Weights of a small transformer language model: MLP 1024 GeGLU.
Each number is 500 + 40 x the weight over the matrix's rms, rounded and kept within 0 to 999. Layers, rows and columns count from 0. Numbers have three digits each.

# layer 4 attention query, 576x576, rms 0.0206, rows 247-280, columns 0-95
545501454484511485498495539485596451504455530504521445547541486486450482489495490467545471440553524416489546421560426515534549522490553511478486557539475503590542496481525460464564487511493523504531505548512502574526459540445541550525521461495463526517511461499483490477577462475478541451
507470468550497455518471507464465507508454510516516417541513518438510525514517443531472558522485493486485553480498474533472508506420504461576500462502486491452506528428535511491520488505525565519588497484504486524503511539545460544559524559375533450436488469500418500492472465555518564518
455518541486507504480518518548554520505515503555543470500454553504483483574458513492492504501537524452540502527507457434484540481461528411491471505507469526481522520477445522454501517524507478461470484537398516400613519490502454488505530499498517511479470469543474510478464520504486515553
490526471492483518510461551481513493504467515532512483450493496503494469564495402552485470638498524499456466495498522454522585495459540537459502520487499497551471543484563507513524520471494468506498493486446489580504492546537481495479501501451550463432533521440551456487411484518442473473
517522471482467453550450484567509544473462518476461469513500516534485467530487462469524490512562505595472529529523536524457525537532499473445487499488417492438425528474450444416539503483441596506489498436582529529472504481530456522479554467424430491474436585416475514455536532450482510511
522507494470532531512503441479464548521564500523540488467539524514496577468478516495447538522486529461493520509449489477561513478479564500572494473525526478542590554455484431463492486429497524470496553501436513490533445558518466433491515502517528486487464436517549470566521461535415534525
507541554451472534512483516439512444489557477488460532476502512535515545529496435549471548472417514497565483526472495438558508516452468487518514540575466505516500535519513433501483499504493531487549517475443487504552440546462627507530488532463474515491579563443437437522588504503472517550
513535507483476496511511521485499496516550508509530501508443503528463549470530534489557465523557514449512544526424515486472472466498529585489466475495495514546512426535469500507529512548449467484479533426510555452506436491427516495508520545515504492533435506492524561471517483493490493487
496431491492476490453598525477517499477548578502528500470448554447480545481516530421453478468505504540506491487469425457449498514476480466482491469516470531498484480576542455571562487538475494519559499496437507472441519469508530586558502470512494503504516504467520496569515582463471512497
510468498520553522469481537500554479463552460553493471496585536498486465527503518501484480515541562484504478466464480530643496438476488499487509510579492519475508464516514485482476588542485515507542559460533492532552548450456537517491413480465496529575503444485519508458512537487494520569
461495528452464519523500546503468513422504487515451550391504427463524510510526510497438455506515463546529458516441539441496531442451438500539503468440539484568501535608438504503563469451489439517434520462489439525453468555461581455480457526536486506469421480515551496433482472466524500546
467456505479434541469487505517525483574497554501490536501535484482481461512484488456521484462500520555474468514532497510482448526481522415485516488442532503504521552461438435462449501521517471478472498511475514550532476479471519496451487404562525434515526549533466537488539491466510520501
546478546558508467518551472465456424531553497500502432460501533464504501497475400465424448422488561492558500552474533434527514441543471514568404489522523429528445469525529513556470463470492516491468509522461471494471443522457376501605463534497514494506470485516469544506509493494382464508
514474476444462504498482522558527486515486547497507507520500536517557458497472520568463530485515542522497535535463477462485465442485435573408527455424477488459439476528462558474538486508451484517546507470440458475523505496520477484521546463510463509507527548519530472546473519502522532515
453506459490489479493475451474572517505508442435467523479561499499533511440484468503496513563492480541465532458488505497515447567428540551521484469480562473474512452488491471447440530527484514530530429501442449505493497534526468435477436469510534405525460500542498507531508433499458482405
496518514509503505547466510424501466537572449506473499542529538542479531494497473494515522523432514442506515520517490478601502506490456469487506577542492532453508437490526496484502460470480573396513562504469436502482532475494479501505490537462503455543497438529500456515495491545518453460
438409516530538476482449466529525546484569503532506530544454481558481521516479462560526466506578493452482506469524583468474477506533414481549457502560469423542458534518512498475532520513448495486485575438519448537534461501524593503496512542535482517559517509487504506540426496530495495460
559534557497528446488552470487496497554439495561447561520529457516485497506462575543541489443476498469477538512517503537506540518540497493503493547544484575503491549554467466514585510483467446497527476450522549504478463454477511563525540506503470520504472556509509583462625479508478552519
559515440459509537493456459527499487577423528487513466574536499470493487526529521432520532468498499475528519558525483480481462499570432510479473543463476433427516496527461434487504522478556460524471513447542528468545504515515457540522453477500554454471515514501531494511505529538530479524
552508499570545560403553541472499535489479477474372450493536553460521491450496509485538499516449437499518506520547501474518484478498543481457444524468525545538489491465546489466438543468542467456463539501496490494440464525495480520488531478461454459482456497476475562503442515466459553470
487507526540462527554551416525495494502485521469468497547517497564486369465433471521511525507424427534507438507535451500480510515552481508514420566503520466524506505510512462514558536524490481573452567583555418485596384511497572479532543557475556494466520517508548467485491486560471570524
545432531492464526550550517498461480427502480511501452502479473433557508519484514508507525514471501517470494486539440480490578419492533519528548528400535474481538460535498507508447493473498559443463552563550475477467427461473517481497466486536499527498523459502514528496439495547463502525
539493487488526544461525489486531526510454512569448448471580506562533476520440526507508474460490492521565415554583522385546467502525588547550482585469485518483440467495471523481505524508570512512516426463519465469453565486524490469469550508514512493538550570548527518505520553514411512523
501485510450481574470518470543517471534417491496473498467517450485466477479505435450515515516486540469557589490455507523477508496478467485475467552523490520459479474519481480545486446488434495577488430423516532535464564482433463562519528505481513463445539569509465536490458521526488515458
454505514444528502536511442499514525539530462547495519460531486463529525465510430492449547439531558508483504562524494472466470444547476504480499535525498552496544528528459486498464480448517505471527491473528523491539480505472544494526531501413567535498522479556488553444454545512497507431
514552565462503503517533522546512473483544466442429532508517433528479528479490519459503563563505464460545482550498517511471476505524487465458463512515498561590478424551502448473509511512527529490516550537478403479487547494563523536520441426479457453451529480442491510526499535528538529511
429460512501457525395437499443464558550575461518468451530532495497562497501537459480455484456495524530475501511509524490457480455470517447508460524424500471490484501478429472506441492466517526503511513559488477568540466487490499491504476469520479550470435552494475512460548500489523475474
534540490528473523547476502503502523564428441495529546476478452608454534495499508479445530488476422488494516466498481449553498496533465505524534471490587515455501486441546461507538501508521495516517487482551527539525534493470458499480428462485457533471488569556496526568518483557524461551
491463454517462501441535546517469530488553494489522483511480493490498503457475450462522526558515505504491435544651554483546522504503500482468473511499487510474413502485523436492502506507510471475471514497508494492439502475519507528501521525510486493456505563499451530521462508505500497555
498469466483550524508455522488547484472487515524520482487502492511490528457530539527558472461498512481515461489493522524415488478576469486518540466536512501543551525506416554511510488488528504455479470534484520496548567494481449517495538502519438590550484478473437497559525550487442533519
408501520532524510477433493473509480465469474530476478530527475504524511540513514501447500517548468486575506573478475508499457494457515511452501517525495480449541499528531575464475444526482521476549452548461520423502441521536466514531498503428526552500521443569503529508531466496462512496
493484523465456439507495377465471459425530518493560537480512530497512486501477500496509511552491515475544500463512454481506554484446441534481546524499575491501491453486462512470437480586466451427504489515449505495547419555535515446469423527510517493499539535455478374540500541513466531460
435528514552519509489579557530493522553487509494466527489496494477438507501521569536469489467542486514543561503493467522537520494462506478498513497434526473549473488521520544473477577461413551537515520536526494576553496444460502421489461503473501466504503463562498470439485483494505465462
508519465549465544533480507506545538546487504487510486472513432444521504444512579527509489480472483509529518452514532516523538537492464532485506491504513517530515522503469528492514523516459445541549513407509540462513483474462452430482489512567472501480509520476464513515538471561503487445
# layer 4 attention key, 576x576, rms 0.021, rows 247-280, columns 0-95
519498513536474524514558513475459420524507586449532497536508538562493511409522514464461513540449462500538434576427567494486451501434460466523551408436518476549457500520459486516557472477555521503463542592455533462486487553515522460505588467493468430499456510514571501529483493484517514497
484474543479502538518469519484542493430533509547526577493522540489524496496470515481515486463487522550500468488549573417482521478484526461520539455494479543602497485535463464543497482496438462571580485490487537506545492541503534526465492446539405507536489493525563505399467536485492460472
520454443461438510478544465439468492510549511525520442479500457475484422506498555504493500529513534475536430494474507519537410518489522503474494562529528486512488494509506489544516446467504520481523499531491482521488465508538573482491484483432473508455529490507477540570522508544459446454
492485507495443483529506476499525447523552511463501512511548523501489487443505509488540561434537505514544443548376484550544427542541450453471537469575552598480464558458488511504470499547513462470505507549572509465507460483453487460548553486463486518506523520493550507497548529512524577537
450527436485489495466505471557453572510476530519484491454532538505577544526493587506492554537455544491584472539439446524528550523473518524521464445485487506529531452528461477562518517547499488507558506496496467523522497501462496513467480511546503467495504490495496498558479603480484486513
504566510477490482451480548466490476505496531564493454527452555555485527464463504525519486467540482527543513457505495526480519488513505476403569471514554462505552529467448492491459553525501474492532465506508559523542478559507528527492453477483477492461568491481469515531493495485551571478
463476529451487516472581552521512502483421562508520494459495512503530551452440518517427466496548463432495462526479492505538533548470478524490438484479553485460500478481579509501556427478501478548505491514499523509540472491521463442444441552548497523539498490480539551562512486530525523491
397484502501473548438502502569459498455503513488494569527562483519601487491469466510497549463446590468441491499516542564483470495478494443507501566496463483504522569542422497491512471459502485493489527530526511523546446471534472455533489429457536523473499435535439527513513449520546503552
435464517399484509502478421554452533441542449464473491507540561455494513436553504494467576517484466490501562483548466582499411530480424473522472527466516524507551530435527527473499475478524502517477455499556506454548460498468461475481510553513493482460498550463489483491436553532479534435
487471470581473465503525534456532439529436518507486559567536548542507490509549405475497503531500539536505457554548438524521499408510449553446483507503515461498460493503500566469564506451494513477448549549425452513472478539519483516513441500510467494494487528497524572554474476471552516475
538534499461555541513509516462528487467494558492568512544567510499581518518543528485559474445541550537508517486486512539503476508469417478505500556585507529527509553465525476516518517558482500469501464456507526490486576499459501507535473475476457473520488522511508456505474439532482528426
472485485530432467553492492543470493549494509497596419445489468518511481489473458438496481480461463489542511487488448532516448485526457476427426459524496500457514497530516478453488455433503519580493473631470569549456532443434467472495510477481587459506474535462508484453496491449483478521
592472552480552617555461469465543513479462463453499540503498457468513534525496505494460438517473558554447474488455453508521460495404463468519521434514432473431560457497476581500430484525493462452515509401534515501467526531525546534472491481453547569471488510506545476535522417520442521494
476435456467521492529529549583483523596470522466410475522523456471513538442542543475472494579447494493539455512445495555519479563461501470522464481569543473458475495511527447542461503518475471491517446473521541505469410432470520437508517441555469505501515526553511509434520496494449575511
515451498511504493474483606506504522488508509474520505484493541508478478495456499500517529444544510528447525477524458529443487436517518468510469526534475583545521569482533492466457583487485480494473462449583500484546497500464494511522520460505460509537409544470509518487512585473498464473
504463502493471497517494604460505499541515541472477513523477502504454403469449566498504478539532471546555398487525529551512488466410522541499489475486585488502468519515519478487556504512496507570502549433501477549497480460460499485429488500498518495536487501508515483538507516391509548565
517558488503546544525413528421535471500443424489434474430487485527492568469530396462520467578504480497568424524560475411486528487500512482556552472482483510540509496445532497483554454484478507496472508547541493479514499459548511500449548494467475480481520517512453518537480549516461455536
479506505517550449540532483503545523504543519515608559520395567456436467513504530491517479460509515484478505509489511480487462457427504481471488513545457538409494501511543584485514501510533519523481527564495480494463468516509485457458463481457435498539516471450464476514369490464529441485
452527479438534521438582516569501460478523470516474535536464462506580500520480493500480475500499467518478429465446541542481477513491517477498499486510550530542484452439558481534525450422517597437496513539504488538549549495529521512469538506531466468541511477442492521503496505499428479476
498476438472519501519433558493531451489510574521556556526535418554414481555575553475471538486497570458527497534469524513500478457494521385482481541503492559522461439527473490487469449573537580525516484515466450573553526474561529497480586474499549451567544438507509483431552454478541532483
516510523517488494467520534479485516481518482547511435493482487481573537480545482488456505515528491479434500568461543525480470477484469517513498498505420494503531513515547571451545542484505485477498511546550569481464518492474453516468565508520539489464592417472552492472526479519534552477
478476436507473477503452552429528542518502507494569559522519517478507483513518523548581548523436503540546504515452581557516478570520486454424568517466521486590509398527577479505462515526448485449452424504520577507511453574460521478494453539489436497495437513526532491508543448532492513501
544402522455498473490562469552564494551470523501555473418428477535489485454530489535476530553489566432520494449509458502477533510471469540480474431536498443500484561505511491473469505507523499486502526494457456468469494513499534496498497416464513497442493461486484572510474510509490489483
440486479472508526569552466442511503506538463413535551497508486528524543521487577486476498492511470512501481490468520476486473503573575426488474516534440520509551485494466464445444488418494475473511567537455559522499563530459536457581493477453501503510577515428509531490501445512503464491
499509485490480476501607474449490488513516553504578424514496495447471501535526529517460510466463546464451411478549533492474508534526493589561459529485524519484463482419546515560529545533535504514513512498502509474507496490535529509520532503461509532453506505480509453554542539526474501527
520462474543459499464473443483454516498499496470518494467548501522446519520572571535538509434530457537499450503482487527517515486513521467568435507520456494507476557577501565517483501504474555460439500484458456472508505506503510489481486542498506491519465530471528502449541475461501532539
431472493460463543488527434501495492491465543509469551501513470506530480568481459530495545514487504442505451402464457472484487461488468489557506535501478516558516481508568555459542507518529522513485501502473569467481529513497525509536483528490550474533555526559464443439433537555483571486
488490505515565499557546556415462508486524492502436585430514530496504520498504545452554433502448510489449514472518544516491622496497533467516510496544482440496464490522489470507425505516555488436527515495444520523497408451498557543516528425512461501471517519597465443469454445478440541507
459433517457461504516459472504515537517489489478518507453463535475552540535499493534568494541515513494568573500430437484438536600440570527478511435552483565540507527513526511564506486494457531470555528525526465572536490446471487476444468461432524477433513507497490543455555497512493590472
567494398519532463479545477452457473531594467444489490565541509509510535431591552432465482556499512521473540475484521500452547467540532466492434461557432531517374498503499478502600483456545507495481502452489545535509430478521488460526483459480485493461505423613453508512533483523557486520
502472432584508467548537477515531493606555522462562532516444543507503511493480514476485486512540520444445463525433449474479515436518465520514517556461507485500534554445496508483550509517501486494491551464503468452546494531541516468479501615562444530503431473478477429534496454482538500431
520516441525550506455512492515460485538523477516513469492534477547468565452517471510412514508499433468460572503460479540540465490537486514488532469537481583544500508565509498488555540498468525493458561524526506507521517547476581533475483512490504457535531558532554532501503538472511497509
550476511553494486518453489465486569503587531478498539498505453469526555516532521485525536565448502542463509504491507511520496484493547460481540449534484511473474530502547465521526480471518462532477478522474465503509552509548478534472526489496511397488423484470504503533538518427495447470
521517543460522491541504453498550512556455574519502561508463553465501494578485519527534519479562581460399539510456513556468487501543532535546500466481528559465477571522517442553442501517500510473455553485528498498523482473468533554482481480451514531513467545503490515502491483523496567586